Weights of a small GPT-style language model, trained from scratch on English Wikipedia.
Training: a variant of SOAP for these matrices, 818M tokens, 3431 steps.
Each number is 128 + 24 x the weight over its row's rms, rounded and kept within 0 to 255. Layers, rows and columns count from 0. Numbers have three digits each. The size before them is the row's rms in percent of the matrix's.

# layer 6 MLP down, 320x832, rms 0.0412, rows 62-195, columns 104-207
096:104133122158142114114118112141123130136112101128157106160124121109089108179121113108124097105116156155142133133148135121115104095102123110126125173165119154149128122100099148156097123152106122155158112110130133113109136151149112159148167138116154150167097186142086111126135106129115115151135127140141119107123136
100:101157102140092131123123143131135089076110127109108094121126174123160142148115160135096133141103151160192120118132146119084106136117108136142102119086111145169125132157122166141127119096185127093147123116138113117166088160128105122147143113192144120099168118107135092123139143099131104152146103129105125109152109
097:059105136085098095090135113134138140140109131099154142150092110132166125143150184142101120113156149109148157155118121082142118170111096129139128126105141130119123160111101123161156148159140140126112127123145130147142156151161157100131115173117119136154157130112160147117081122138166158114107141136133177109096157
098:122132134158151066106118121158105143123126130145151121154156136165100134108124132134132148114153106142128094138130146129171148137147161126137113133154146158149154132126152124078090115135113112148094106113087155108123114102131118117174123123119102167106106153097101131148097124081109161154131145138141160163164123
101:154150122123134162099142110132101126146144131082088138169126120120123140092119110134187108173117088144174124155125106122132114159103129155145112168158130162099160114098140125112117153099146100142080148110123168152101145123086112135124131142148140185104087143145148133094099130100174157112130143160167159100090128
102:143113073161125133138123132163137134139131117135079186107129109133099151099154129125167131115118128116122095163138120093090114096107123100179133128117104103120129118153101127164108106152100126156140128134154125131076115111126163093154160143144159154133079136130078093135130149142141111121129145154146140146165150
102:126100119172127120105126152098170084152159122136091145103141148158099142127127093145126125120109138111115120121125157139150161188106111165070144189148142126143104144164128128123118108189131120102127119112171109122097138129115119140157112162121105151119071131113133104146145155135143119165151125074145121130156150
098:126116109137138108119153107108114141121133144171082103126117086102127122139074109123098119135147151134123151090145131136146105119115113131094160078123136091110121129132105115119109138150116182155137139119081150092138084142129135106088121103123177157131126152155123107139100105150091125123141166161148163150161114
093:148151129104133124120154194118109134135121203100167095145098158104145110125126114128179118124132136128124154111092090137087094131152154135133109142159105095116156134160108135137140111113122107143124142131119131138129141115080117151125127138142114108137102131147120123099144099149135156158146136151110118116091126
099:101146137137102095129147094124134130150118129166121133149128119105152105120116146118097091131107119101116135124113139151117115128115141127130126142124149135162128140140119110095132140115123092140101163130140070122091167137114134111129157103114142117103125129096123119133174142128120090156113134130141147115104124
104:153155123109144125156111110151125151120129147123149134127126113132091102082129105118106071117143071091129114150105137097133160141102076120109139100170155103164099139098098150124140111122139126122150103113113155151121143128106138144163088122122113138124136100103053152102155122111131139110140143123109089140177152
093:148113119115127132136127146128100139113110117127160107140105139144139141118136088163102150133128134112112121112104165098155137140105098155156140089130182117105154186135085141171185154128126102115126109156172109119104179138136127156100113125112141121115100136172151155108093119139154116148174134111184137107117069
102:118133162135115135154109136149128117147104134091137139154161156142097123083133158143124106127126142194105130118103084099126093133148120086119156148124174153143122093124125107119122118135131111128162143115087124158108152162110116111128093115111135137101144162105150139150126137132113165108085100153131167085124152
098:124120116107127071138075153097086151103105146139178120126148175110116110122130134134146129113126119146132105122119167145148149139117107154153151123147114124126137126089159113128146116112124148099159116094110113149115101132073105119112147164116125133115156153120110159134132134082112098112176080143143133191130137
106:099153145165127154119103133121107125121167151124114122146131120150117143139134105108110105110155111128129145146117148177087150106144143145116127163093180102114122156083138086093077126120180100137157104182116123151131131114097143125098146167150145098106138084139168100161088120116125109119122080139151140134142165
100:094196145113146125141133165088121112149116140149105143097151080118125110128104151140119105119126113109194105145144132065088156146169080122152168113104074137159152137100118137135094110112081113139114149125150157131106125157143175150168101125124096121098165118112080153121158127125134145121142131139182109127138161
100:144097131057094191131099133141130109168180085137120099165121149097136133111095132101146119102142086156127075147151111146136125098166109135103113131150143145141135095162156138127165089120119145166124135153143102079101125112135139127095122116143182131151151099093120146121167111141172137112158081129105123093123118
099:156064100118130177118151164123112132144123111066151112135108105105098146099096107140127162095103122141108136196142103074152123137146139152089174102107129108102155121168143127160137153117117159188139107172114193126132138163109087119127143137148119137123109113142097129109114120207150157108155124104144080130203149
095:109161105145165128102111139159103129142130135127108171153149080161131146107109082078082121140150157130121115169152154167160106176167094136180154171156105181146085180090111114150127143165131085108102088129135101177087105107124180168098153113121123172185119099113151129153138152120150148123124146151170121118136127
093:146120145125096105166148160151136083150136136125161117126131117132094125136122129119149140102116152102120120130134098087179186135137123142094138069128127096164086107148135132122115127145117144109129119101123121138136122124140120114119126074139118149122153084148133121119107161209099163143147107117145122158144112
097:131117123111111146154128138111101119155157096149123145112171150119128147137170150086113110126150137153125137075125162149146136118119097083099116156149180126087125114062115099151131148150130135108148130149104134084157100141154134115125124156082117107116119139139157139097110107135122158133132147138136144149098113
099:115133148109097134145120122090173134121119129127132125141120130115162167119125091139145190077137112170149119142117095149122088145107119102126163166177117141130122141126166163146108134143098116090146113149154144095131142129136108155149116131090085123113145129155120134124112125120177147103099079151085129093122113
098:118065111152171124109131108173140131169121147131141107129132159157164168094143143152123134122094126120098150098140159128123141087093132084106203124149126139127128139125155141098085158148112126135123147150147164096098077138130054098129140114111126134117116127150133117158085110068133114130141096102147095117118114
102:135160110100132155117105119111135113097092124127095150134090132114141119129106069123110126126171118199138109109119105073111147127123143136087128163167116117094107152152154152107139116119130127130108109126121134094131101095105135145092137142099070112151129135130118111170132112091114133090165108131164193125125138
107:112105151134134140136078136140157137178119092080178131111111100134144173111104149147123090159110086144102141144116112091169098131118045158149124115115078078117136148132097146107122125111130125118123141118126094129150104089134111127115160149161193142122124160131111140129106138171174106111100133121151167147136127
105:125091098112143161115174118153166184148145133163134126129163110200127100119097132142123103098092126127108142118134126152126163113112124100110170149100134127125139120142114147147083129160120130150118111145107093121145117146159129113135085123120148135101109101133107101097129125083157171109131134152095122094143136
101:101166178100178113136162136122172106113139158135132148152151115128140129106092156052129127126145124060120145106110146120104136119125174121156138150138133115119156128113122121178115149149113165151107140164156136107108120139098132100071130124136120090145133145156166154143109130143146146131117062134130176167148092
103:137148109127131113130136120138125124121162117102159139126125101103103154144114145132144135111121154139125117135104132131138119121124135093137147124148123117149141121100140124116128123129112143122082133120154129124099144135116121137141098139143120138124142135141115136114099109185151128136146155110105118131109147
101:134128107083122132151111149126138120124109089120144140119081136135179143135107128132130135118131135105121133140120130122150123118102098134138127166122081108113110125126148117126117124133142127139139158119123109153090152153106125126136144144121103117132122115131148105132155149113139103131113155132123130119102160
099:098144158113133131189133133154128135109083116105131124116137092120149090149134097127118116135128122170147154141113167102115145135104136165109121088159117084134076121132134114126098112116074134142129162169134063119100093126118077093106101163114180138099180159137135160130137151180147102117153118138122118157157172
094:160117077161139144148136159104170152120128126107122159135118143116080138108173156125145155128172131117110113140177141126153134118103142160183138113141169156132143136175112091130101096107137135167148108117136126131116122138095138157146166105127102138110116153138151143109103124196099127141091130107102132123122085
096:151115149121101131087098125109127127165138106161142185097161108117167130140095086125129163080123183120108108125134122150105105113101141113114115115103126135119114094156118111109061135153125127112140114159135129108128119147115091100103085108126170167145123135114096150136088105105062139140120134132095135148115100
102:090105114093151146132117156117128119127120108094148089159134112120136144107123092123149128115153131119117113159159119119083142155131079135140116156136125114139123157141113108095106136195165116145166113135102114102145160158179156129111137140135106112123144128132180150103105088113123086101122139157107139097123097
101:106121149139097129117114112088171109122105150126157145166127116127118118162128156132138148094147131123147119119159149153165137123128103110104107090159092169111105156152140181172135131098113117150163147094133102127135150094131160106140103114142138118148119096122110106092146135151111100103117094112124107113128109
104:102155100095125105148116161107167099119131144096123111125117124128156067161162130112060141119141096155142101143130133135127131131149166104129100119124121125117147130131139143141096163157144123120102099112152194149122111138117126122110136119130092147138115098151113127106133082127133121099129166141127130119107137
101:149133109112095122096155181122091097078135102105151105153123126118124111126093192092140111082114110129141122159115133134177151138134100090130157130103098121089147125154140127153135142144132138134141137133059184120113131161115108148092121097175126136135108101184142134112102147156191116117129094143116110103122137
098:146119134170089108110130114097098135106110108137142144163092121144096122135100111118089140114132156127105159144122118120126075146154076116094075112162111133096147123076105122136154149129134108127141114094132100138111146101152163152153126111135113120123154132088112170201162132087153120136084097150096095141107143
103:144089111102126133134137133123125089075140144148102123102146094148115100133098135122106150115124087119132128120110072093095121119114153105111118168110109127082099136072147162101104068093125140093118147166092130127143132108126084132089126163131133163151085128149130100140081107147131096129130125092111148141126134
102:127078142103104109144161093112157124138134121071147127102149121124118133142197133134124137143138125104105134145144133116103100170134160143158128066110097122096155161090138136120154115140150134125172089127131097116150086141182149087136108135141112116149109145114131134137166128155138152162134102129164164095160098
099:159144179179140155124134142100146114182107126094074108135146127097152132110118128120105160115138118116108129089093108127130099109091084112109119131148099167081133136170169137149132082112134173080131128126091154102096108144145102115111112110166157089196122092175099152105171148152132105100132146134120119100117137
101:119168126171136142138122162116133074135145122133142094122156162120129123151118121135129110126082127100107106150138112138138136145102127106121083118179112136146114135151141118118134120100157164153146129078125111079176120150103154137112130113094173124134133116137187102137109097141093146112123123122152180101130106
096:129137148163124133119063130126119103138145107121121102169143097083121101141118143130137120179154141115128181114151150109126135096141141133150119117122140184136120138153125121156148110067153135063134134100136153122150146149161137199134117111140090096147121130125124115117138127136146125171137091097168150142156137
098:137137117134161132153150132153100172145141145123070150158157139136081136126150142132126159121143153149137171113170151138111130187148099150124113177152151163139098100137108123062149093138117130132168165143128130133145103123134109110127115120140154167144135131152117136170109135109159121133096135087111110094148121
099:111119115088109126102136106140049100147142126161119107113150108146152164135148126168122147113129127125124134088152128098121132127149144102089090106131177129122129176190087152162102103151123112135101152125178096165135141095067109101196145115122105129147183116120102163136122128121086140145117133152105123157111094
099:133105140117133143130123123138124153134130097149146167157096094139113072114144115124129142155092179104100116109141111178111130057144136135122137154093096179117145123109088131162096094114068166158092127172157127151095181140124172155080137114103160139135140143098110162148171092131164110158124114160136139176134162
100:112123143158145108175151124212128071123147162135099154145090143125107133141177121162134127151108121146121122117140107073140116102141140113182137110158128114140149129103135136173113162188133144086119125177103144122127154132111143090098132100112146161141113097123134096123086157124069106106134117125154124113126088
098:173116127143133134141112120183143096073155168154119101131149147168140149139149151103112171152082098119129114126123129145112143144165147141106134112136140163107111103143178126121121108166120112121166120114117091095159119129178167190146140067099183132098119137117145135146084143160119078133137122108109144171108130
104:102119130122173150171113157116133116166126123130117108156089112100127131122123132142155113129152093130169121129096132092137133158170079091111143117112074148097104130094191110121152125141138110133137134127159175114129127151097158092123113152130125092170133102162137105124142127153127155103110127137106126130119156
106:148111162136096113132131142158116110087125175112151111129153139101100134145100106141134107146122163112122096179150138114162133184154130144128125152142120112126121110137089152077101092172103089125142111161114168159101151101140155120119116136157138117128092123109118087126133107130125134133091136148121125109142121
106:158096109118138106117110132093121094120118111131126132094128119113115089157141157126123163135152104097111125086116132124135107147102136135071160096159147069116097108153096110156147150105182135143132123119135116105114108124129147158147125120172110129097121126154123134129157118115136126123136173119186191122111130
091:102145099107130144131095112149116105098069141143157113127098104118107123130112118162177108112129109114133165141118130056102112114098116123098107154157126141134128127139127174121141142098140123099105107133142141116147148124129133120137121140152116109124132131111100172105118130120131162144142127150135107135138130
098:163118075127160138154128136128136125157128094093136177123125133096161106125109095118164146153119116180160106146160170139159114122152137158135146154168127147166103136150168123148127101116151117134108132118141154151189125136127126127175121163145130152123110107164147083102114117130054154112129101139207115072098142
099:161127141134118121168097107099135106108113109113138136148172173173132127166151137157191150107128118113166122123180159103090142151140180103101116089179099120144152132163159168154128092138109118135130109143151142138148093123128143148133089139134123133154173116141105155080104078142093097097119117137103167142154116
102:105151134132130136143137125102098123110131113100111118111115141152116095180130139157134147123132155104101161103136134154136134134147090087140094116114124112092132092157100092127074119108128119171168152145089090147098102154093121145108172144199127079133170119123169111178111143098084128186105141119125138124124093
099:080137070167115127122106135093145153113102146142073127115141136084146118120151111121116084106157125129123102145130137142137139161133175115114088134116105148144143153162121163165100104120190112133076142085114211151146099137134103135115124170120148139177131137140105150191141104097120119160149101163127135133088123
098:125163132146119184140108162116111118175119114127173142153140109121110131149148143145125166112111190137138117056064137119141138113104110125081098104124104132120147182134173126104093112093141094083118090145085133103131164176147110126155097116148130174107133148149113127133122128104155078180124134130120138127176108
095:163123144093144108147142108110136166135089093137132148108098139127162138123135105153142122085128140105142166142084131132135135103162129132114159111106144087184163105113128095133124118127102101087185160142102129136131151174157137115135106102081123148095151119087130126153136158167091139162112130087150119120081105
098:119128128113128120149101130137189144126154152151089140128116140127134095153128139131123156121116119103135136132122113121142152150117066167165113135179119132101103119121160136095135176157119141148135166115103087125105100119079158113074123172089156078154098113128157089130173162140127137122093170097111137119139129
096:127067119082117152106095132133117126124096097148134105112144100111184117126154127129141155160167115117121102090155142138143131135138129122119119103155135151149125175142142145103120124096108161156140132123140112141112152112146096118120128098118168151113133129092126134090115132138106098129145112149143100148123128
097:132122125163126146145143180140140138121099182130141156125122142125148154139158112063182093133126168105130129090133147142122141143098147100103136105132132145138100096107088138102182143105148102137145121109124077079134118128149083126147160133133152145134114100130126126144146087110136166125129127127124118159127116
155:141166108100136153101082190135144196148085105120114152093151169111128111163116136139106150164158126151125153103159150107112085149109142109088106140123143152114112104189116127120158129166111109168111139118157112122130157153148099156157110179081132115091115152085091128152130124124128095133091145110135120103083155
097:141150067190159110124097079109129165097153153112133149145131178147106176111126134124090096160087097117139116109153112165121126139127190157148153159127157115126172168122132154107124124174125076171150128111121148133142111131131132112108091086153145128098089124133138103137139155089116114072112150152111135057146101
094:141120118116148070128149161161132116138153111136157155113107128124154139129126161137155136106157162130131129157104164121120117118130124128121112111109080128168103134135138135087144117131143108139127122147143063161118144114124139112160148110119102105120118149150173094116140164097141137142119147056103165134144135
103:138139144116180141113167199149127126108128094165134157157139148102121141120121122109119162137155133151111103164144131086110104133156107116154098145120194153137128157181137092122106142124119144160137130130154107141152121140144112151168152124174097133124126123115117125137086171103156155166116180116101119099104086
101:135121126140121150105183169101143133134073092136096125137165152108142113123115121127118147162165127139119113115139103154174106120156122126126116080165107138125147088115114102142114179154123170112101074094090125116134118122179122133147145081139178125128125096128097150126135130098102136132127162179124137134119138
105:142106124136107140132157099141119121122115083097118110175115124151105132159149084153119163110126165100156113098106090128144112103075128152105145114112135137139120121151130126143133136083120135132151104131126132113189114129160058144078132137111184135140149101094109160106133095116138131168136126115134144114142107
098:085118178155100152122082130143096110161130170170153094141081105137098153134164174137166102151132116114119146199167118171132140144094155150162150149127088132127144115129120166138164123129123108134116133164136125110151115132103117145084142120159128118119174101110137156138112151106146114144156116134086131168114081
102:125140111171077126121129106105126117132199101149130132106166130135123131137148166090144108145176139118142144161108143123109166160114133119118121099127091126117135173139157131130130141083136138148132143138133140133114085126167088180128122141103162091129099137132062152102088125107137093147143110138141116116118158
099:120165147130127121094150127118130130119091174126125113139105130131111176064144170136102104112148164123114145136146115148115132140157112154129093115115137145109105122145100125173134164135176138135107118120053133112122131141107115107145119162148130115102123135142121129112159138159102112161164125145164124069132106
113:115105104126153141062190125120126122149127155097145131166114147103095152076106141112120052129126163106144123124103109100123112117155139125065086116122103153131118083144112138139113125124123114083129123120144138124125108168141121138122107112141141117137099124124134090094115124113163106120132107139148129134134125
099:086117157124129155128084116110151142151098114086103166145123142154120142137135148076147112121150124127147131116138091106132101135150130120118138123163156131189131147106163127126140098101104139142129106154062121151097140123140157167152142110130168145150173148124101112136152144150118103116120142118107162085132117
099:137108124131152113170152146133107120157156121117143129123131155159149129132126133120138149109118140135129120126118124155103084123129140138125124132150146152193143129161164151147125147149120107150124144136085142096110158124110139109123148158122090100130104113100132111174198140148123088135123096095149115131099140
100:104169173128163077129079123143135111165130108149161174091106124128159104101150145133118139095131138117159182140148112188146152129141121133160134135085134098137153129127107170106161119146130185144145134135097142135077138118070142161124082115160118165173151105100149121136113112149134126097105103120136129159109173
094:118157126164146139119109108146105190122115103140154086123080110123132121159129115127132141116139141152093117123169133134111155172112133105121097102130110146105117126158105116157122116108123131129115092111124089172113098160129128132153134149112130140116152121088093100145128068127116131122119161138134086143138145
095:122103133126114115084116107124147092098156125132174119126129130107114198116101095123119119078074085143091139134153125110158156144115142113146144152123114143109115125104087092155128119085128145127143138105087124127141117121197143142134139164107115159165102163179121079082098100136131141167116188122196133123134079
096:107113168131107186141108125153106142092115102152127113138092180096112112156133141147078118110140158134146138137142130126100104088097098134083163131132143116120096112139152094081129080101136106100103120113147136123124141135176113127113135155101105062120196131117088148086108132162128162097135111123175138126160141
106:110111143135140095090120145082123114113153108104110092166149119142112125105103159169102140143109123141118148168133143137106141114138125159108106138104156128112115070146105113150126110132124144126118106088113119131157094122078150136129090091106120143095138109104138157132106183105155171161117125130104135139145148
098:138139143114136115105158127157109092197117135118098160106150158093105141091132115141108160097114126114097146162103159151145115116082139123129134139096081128131118146137117085167177103115154108097090170138107053154158112128099126124139107143146135093113105160113061118124118112109100109135161157149121143150147112
098:108098151130152156158158101117177153187125149136137073150116119144142138139137145109128130084153147154163180124108160122150128130137131183113154136130179130130140089104143164118117152130147135104110098122114128131132129143070161159091139131106102109129152166130140131134146135093124109141160134120157115150127168
100:128107146133106124158110123104126117155049097155137140143135123145128110101115130138121140085136142121140123123146123116058122121095131135132112120092119096166137145139097146118117142146090133098157135136140118133174133115145083084135126140103159142117098139113134145112122126126118147127152089115155140129159128
103:165159159132125142111131131170123124118084167117183120127145156146147105192122135173149116185098137155171169115164101118119148129121127155139100169142111112130151159115125119115111133130118120121124114105158140142118143158089120074114135120126138115139123120129112140116131135180140063094092136116083137143137123
100:125135142145150140085150152159112137111125101130167117123144150139111183103141141109139125130121128168130138117131116141121105159139146112141141112111162145144085152137143142127129103109160102083116107092118071105122112158093131137134157137142115105122152156135112141106108146120113158139111125124086145129157132
098:112106120141165128149168170129135112129141108138097137086097135103113083114143151145147121169132140119111104154162101166185143157153146150116153081128115151133130122112116118158118093113151124122143132103151130152105129174130111141163157111140108152119130147131117142106110141119120110115149122148141135098153084
106:148156116113162117110074120111131070152122134092108128137157108112103147132141154134175145147123074126170126114091111082107138094134158147154154130142141096175155154092155136167103096106102133112116085105118134154166122113156167168138155117187150094122112083109159136096128113103119145167132155068139142132134123
102:147106150106100093099164159159130132137087141155118108090133122150072153130125100126159149121098108131108116037109072164101130174146137131148123120098120135139095114112175159154111147171140094106167112138106102139159141154127128149131094152102125124095166120142124140118133121150119135161119120140097122119154161
095:161163105149121131143091127079103089107134129126120171128135123164112132110145134118149074124118114098169126123151110118070148126107139087086125120079109148131166118139166099135131097071117148094132118092117084132145113135120098143112168177100128128145132120147141070121138092148173101104107109188126110151153158
100:138110101085108121133147139182120075111124105172156132155142137133142157138110053118127128097135104126167113140145077114119118137123120091132119134106119114145159156151098152142122114128144121145127127145123110121119120143119134129135105106096109128116149144127139142158113151085101128121099098147111127148148087
094:135098137142155079084163088119129139138087149102111100117141165141076117101129141144149113096129162147111168194146135105112118106152103079102105111146145143160132110091139130111087113113116132150106140119121091152112117140150100117125105159097164153105107120096119153104136127124143134076158136120123144124124114
102:166096120115135060174125117143138173133142117133154128114151124117169139137112122137126113109071144118073070140156134155119101137131149147081113112117086120119125131095109110161102107111150103122108102118066097124114141154145088079089105124149131164144141127147124146160089150125146127166097115121147165165107109
100:167143127132106115151115128180147138134148150143125125140096153145106135143181164097114167088100153147144130179159129122142127086173126077140159151130132117153145140148130150113087107145111141099109168130124126113121132118104166148143122139108120125149134115160127158135117174132132126103134112132096165162129119
101:142118113115123158155107111142129159193122104179122167138140126123128064113125131108168141134118155139160095147133120131117147091101086154150114082165120113119175139102136150085115166088099125148129135093148132152149131084135122101098130141133087131123126110122161111097128127130143143109102132123136162096133102
100:106138177121162092101104152120141109110123118176127119169132147121129141115117141137098108152167137156133100142127108141119139137154139115148104147131119151180132172123070114128095101113140089122100112163126164096134108130121103126150136112106113114159120131124131157162101141106109187105146121166148130121139147
101:073139121114131105107101103130137177154143109099110086133103114115122088139139168092149146149112146129146114115109125104115159147112150120118088123100121129138142149137094130158154166154115104156139139118141080146149108079128118109136136120135139093135139111116099135137091077121138170108097137143098107104137132
108:145114161117171128116088119122104094068102162179088097126132124164150146173104159147163157097139155125138135083146148120138097105122140147127150120149087077076143171135131131155097127119148104141143107146122125131097133080145122157122123095137122093097108135112128131131121168104092075139142132161103087093172136
105:186099160107133151159142111177092143156094147154091122104123153121129122120113112145132100102118139158161139100106153159171091158129134152115150150132129144136130123155124143151142125143148092122150158109139058111101107135133139115146134123120119110122094113109116119104116118086132130139122155128107081147133149
094:172108183129147171165112107148129122126134127143163140159105138134122130126122142116164189120179171156137164072125138081113107144119131134137154141125163161092076118169110166154109117116138108116150151144166169123115118102137129148091115134140139109136130155148137167079123103118157121132130149140158133120131137
103:103061106117124165113154170150125139116143163123085116131130115125119098118150090148087115108108112119125166175161102180119126092130124160083131139148119189134063125115152105137141086132109168106125217111137117138164126098099107134135108112142137134121140104112117151154116062110117161142101105139161131123146118
104:149109120130147166157073113203098172170094092135153136083143162118108132085126169179094099098080176109146129119106163118145118087127151123101126173118105125106141125156142113151141124098123136088139113125088098129107195125152147098157133088134085091107097091160115116123146149154094118133143129100110148129087174
106:143132112153119133122157152121131083129108096091151111118122116087138111123131114067103110101161138142111134108113112129069098122149101132150105161158122136123101133161156126123126170126121130106134150133129145098156154079139129120131141128140113149128123158166123137108111157072105124130125127148121122132080149
099:153153134113110132116108113119114163151138122086166120152107107138129111088080112164080132154125157113110120165140126118126142119155126087170149124128118148096089182068127124089120115128106149151119142111106116119151115107095134075157125099135108137181120130126106136112094136147085133095158159092127107130143132
100:125160094164112154080130122134098149120109108131132116148129090137149123161114145124143139074099118117176129155155096158164115099142089138096133125096165149093137069107109109092142148195095104166114126105103161118134121116105108139131125114098113127072188094091122145108161135146132139152114115135096154119102141
099:145145169124124117131076139112125140139153124123116108106134110152117118179139094150142118119108125157144144093130113133129136145122189130148089132148129149144099121125165108063137125135105160108120132094122090110106138174105130151123096111132150135131148131168140191140101150116105060166115153124156144083132133
094:175180110111148119120137119133138089138144138090119125107094138165149153127123145146156080110135146105105100120135147089165162129113117133168095123118101110122106170126138101077121117153135169173135117121118209098147113138150143117125122156092150132178173124124128134135199110110136136133148111149107135104118145
098:111113115119144150138116131096117122129106082144157134115097094169146126112123113124090123143103157084077081133132117113116132146127123099160130112152134130169095102173107115123124129082126180070135146119155152119129113152095151123126180129111141134121131107136117128105126146110150126131125082118107135093153156
095:099127094097168100116146093107127133121107127143161127114134135169151149106145142115070144122135151117182123113121139115108121080114139126124139127156137128109114131176110131143140097111094136134160181121114092091104140109130145091156140094120121064170173159119117103119153130132131131107102119095096133136154154
096:146110123163122120111135157143125128113130160134090144134155181140089170131119169178107135114090119168138121162150072106145079163090157112133109144175104121135143128127100140126146080121159123113125123141138131146113133134137115163158146143146145128085136143123137119128132074127156116124147128112149119168116132
094:128114155125148157142142132096166185167129126160100159169099137130167155130138109108112111122147131133115105135174180103123142126189136160148124148134123128104150113156147178056118123097206126133177143123098122124148121154132138103160137132128155113130124129089102107135127131115129093097146152133111153128154122
096:152119145154108113177094139128118148105155149116140133099144109094118102124164128147129081136120146101114101146151163148110076128102119106152171144119157171119139118162126143162129143121112154130095133093134119128114092116115138143141096118148153114129146127112164100136144099139119160108141082128133181088143137
100:130104136174099094094109062125118102139157142109121098135111115144115139129096178093105142112157150145148169138090159111125112140130095118098133133121170160124125119140140140155084115110140112144146177125115086147139138128132143118159118161154100123121179085161119131126151152110152168115159173099143130122084108
099:081141141109134117099127107130158101123112156145128077132204115094121149118110131129111124129121126167141105114151130181131107173083101106130170105152128094148137141156131135111127152121142106118135144119156150164151133156159152177092106129125145108161100088135110145137128131117157085107107137131109114160135134
099:159142096106149114144143123118126116127145112126081175166110112148132135112123151104109100137140147133148113152093083097150125122126104115114114132058140083081120129096138106166127118149135143114120179154143102106108086115116107069110133147138145111113095111127114140094129116163127182128138073117133104105160139
102:132084102142124139167139089157096109121097126144121121114143162093152150102102131143126137140137071146125105147116113154119131092119112155077119147106161121127088088122165137126090177131087088130111112152103173143157157124100050125140176130111148113136145115128085164146115110087128141154120137097092151130152185
105:109157132112113131104126119139151128161113096084126091125115171143154103164097121119117084151106176136104104121118094111117105193181101134115127129102126127129122157144133098124129130136125108123090125125165136170117113119141096174112111154134138144081112139132108126114125121121127119133119129130105119155159130
092:139143149139109124188142125099137144118131141104084128160139123114163124153165132094110093093151158109129122112141112161134143089136174105139176068133089134074127117098153140124149153152109132111128127141158140182111129154135097130120137137098094118106128124156125134144099149114116104119137151184105104181084109
107:127081108119141143150129111139138110109132101141130108113152122159094093119147110155095145137141077112105129116071102134146180180095160106160092149170132184101169118165084132115124092159141150158135109080160091124115087098106149133135120144121114186135129144163139138140132111167095127096161152124114072156138123
100:137148085130145112160152123084110185107150133139139125136126103123160152104113104150088139110122118136115085174155142110127161142113143130162130157115136167097136113167094137127120113160123132130092147114169103083081171123167116139116089110107111056173099122123170122108102096108149156137118151132161122168131156
101:122149118120094115130161137117170107100110120131148133116118144129149165138163099156100121114171123116116150129132126126115164113133139174134128162142140154149085124116152121140130106091167111099126094154138134124160160140133132151137129113106089133142116142110127091112138133151144097097083128106120088181132151
102:124116116137134198120134153176123091115101135123136160126147165146155115121088179130130159120113109113116076111127123128103109131095111117140125124152071115089135102150164101114074111161084100127139135136126129117157103129147138096139170129133157120132140117133147144126083121128125181118142161137113127120123097
099:161101147108125143058166129151083156066088096093185144076076146142116133104109128100165134136145145125170125160111104152136115154104143110101114140088132097098149089094108141147130096127114073123122107116144127126117115129128125124120115119117139140078097084155115140112160104167150159147121120169135145153150134
101:121118108147120140108163166131162144121099149143109141107190104179131127166152170164148115140092098089170146071117129107131098144142146102124119149096166099142120107105124084094127123108135147161162152147118081103108105111146101064149144137120146116145125120106150115144159161077125137125110131132138130133114154
098:158100157123105124146143113147109101104132145164153105135156160142126132102125119119123122140173133119157159136153150146104189165165099090084121093143100112133172144113137125109116134101121149109189119121168131097102143107100130099151121115138117175128152168141176137127112170128135113105143170146161114125141124
099:133130120158173112106116086156113127189138146156129122139109128134140170136148166103159114126152112129121092160133132175107138143143128190139144146103134145163125179165159134129119120185096141124097187124111119122119080143144161130129152155090135120075152130124102153118112136118153155126113118146132138187134102
098:141099123139142137134132155100141100117139180106100122131158084107068094132116126151102115128131146141117166190141127117121110139097135096143140108117134141128186112115104111121166112159045090162124151118139140118095081101101128122131137151133132132156140128135110104150098145131110144085090131097135130139183154
100:134095162120131117137139061154115121112130136088130114136094095097136136104107152086108130113124180122141143141103175129182135095171104124122159139113206098152171090106137139099138151097148123122135144144136160103165135157138113130112104086080087127146145125119148169128113141146178155124152104115133148116141089
100:095143111151127099156095140112119140079136120129137123141098160125170083146123185127130180128146123115166098117101118127119107108112137122115115109135146161116149110127119136107138122096113145148139189116070155095107133129127116136126140105110150150134122130135139102148093113134111119091123108120153088105098104
098:174100141120119128131166138138171119103102123148152144150126151140188088123095134135150131168094137095130134107134100137100123122118135125159117153119117143180132139096138127188192140108118140104108151129105151081114138144092103086152170121128153154143136112129149147092113139135156144118131146124123164152136124
099:130139153128182135108160143141116136124135109186140149165095137152099166158159127143118133120126129183172115152132124112151149172135165102088149127097129081156132106123102134147110092106056128134088123146090163162115141175136127095144107123101152124104145125128123140134127131110177121135130129132121167143150139
099:125121145183161131103154086113122115153117145088148119132157107116115124137138120157125089154127120145137117147118164145070146131103141107172086063124146179155142111135138133151156136135118152157136139115117149126105152142152106157146145104129120148105091114105102090166121142119100124131130132175132095156135197
092:126143142145118157159123141167140114108126141135168113127147115147119108148147151117149107093130144138149122116152103150159136140139111103153123103095117119133078139118099137120147085102122123146134113154117123154113133130132145099125104125167121123137152096112143171133115148078167137135150146066168135128175147
102:169156153131084093141110166146158104134134100160110116122136155154164079111115122112176099134103121149133140121087132084160096107132165131138133065124100112139083081128119103143156139124130135077125159126098120117173149147147073090097128114112142136138138149146133135142112110124148112148150147127123139112155123
098:139106151151154103102139135125131141081187133139123135124142172129111132167102111167138149111089083132096116133090097138154115066147095117084162148095095141148143147090133149156105127118138153143154108149112125156136104112067112142115130141133192126141190126162081115149116113164106134037126116134117143145132151
101:112100105101111110116179135108150079093127132136114144145152119109122127111144094159103119145119105132114140184166135125136117110172106119134146176114138151133163111143126165114103098107175126129137123129125147123132155098120110123089108106151120129145135105120147108115140095141156118150152150115091147112130160
100:100137140116104127147163098124117135126141136149115113135165141149131160132141088127145154124135155131135121136172131110127124191118126150162173153079140143093108154143103117131114096096136120139168098105139147122112148164161155115095135118182100123132132125138117122087099113089084151148128079108152110113108110
103:125089083140121154125090181128093161082063133100160132160115095138140092139128140115121122100114116150118090098186108140142156162132135160133135116139124152144078080140132118101133131153148109115141120105143133111117171139103050109116139154133133149148129150091144092108145137120118122149131131116128088138169159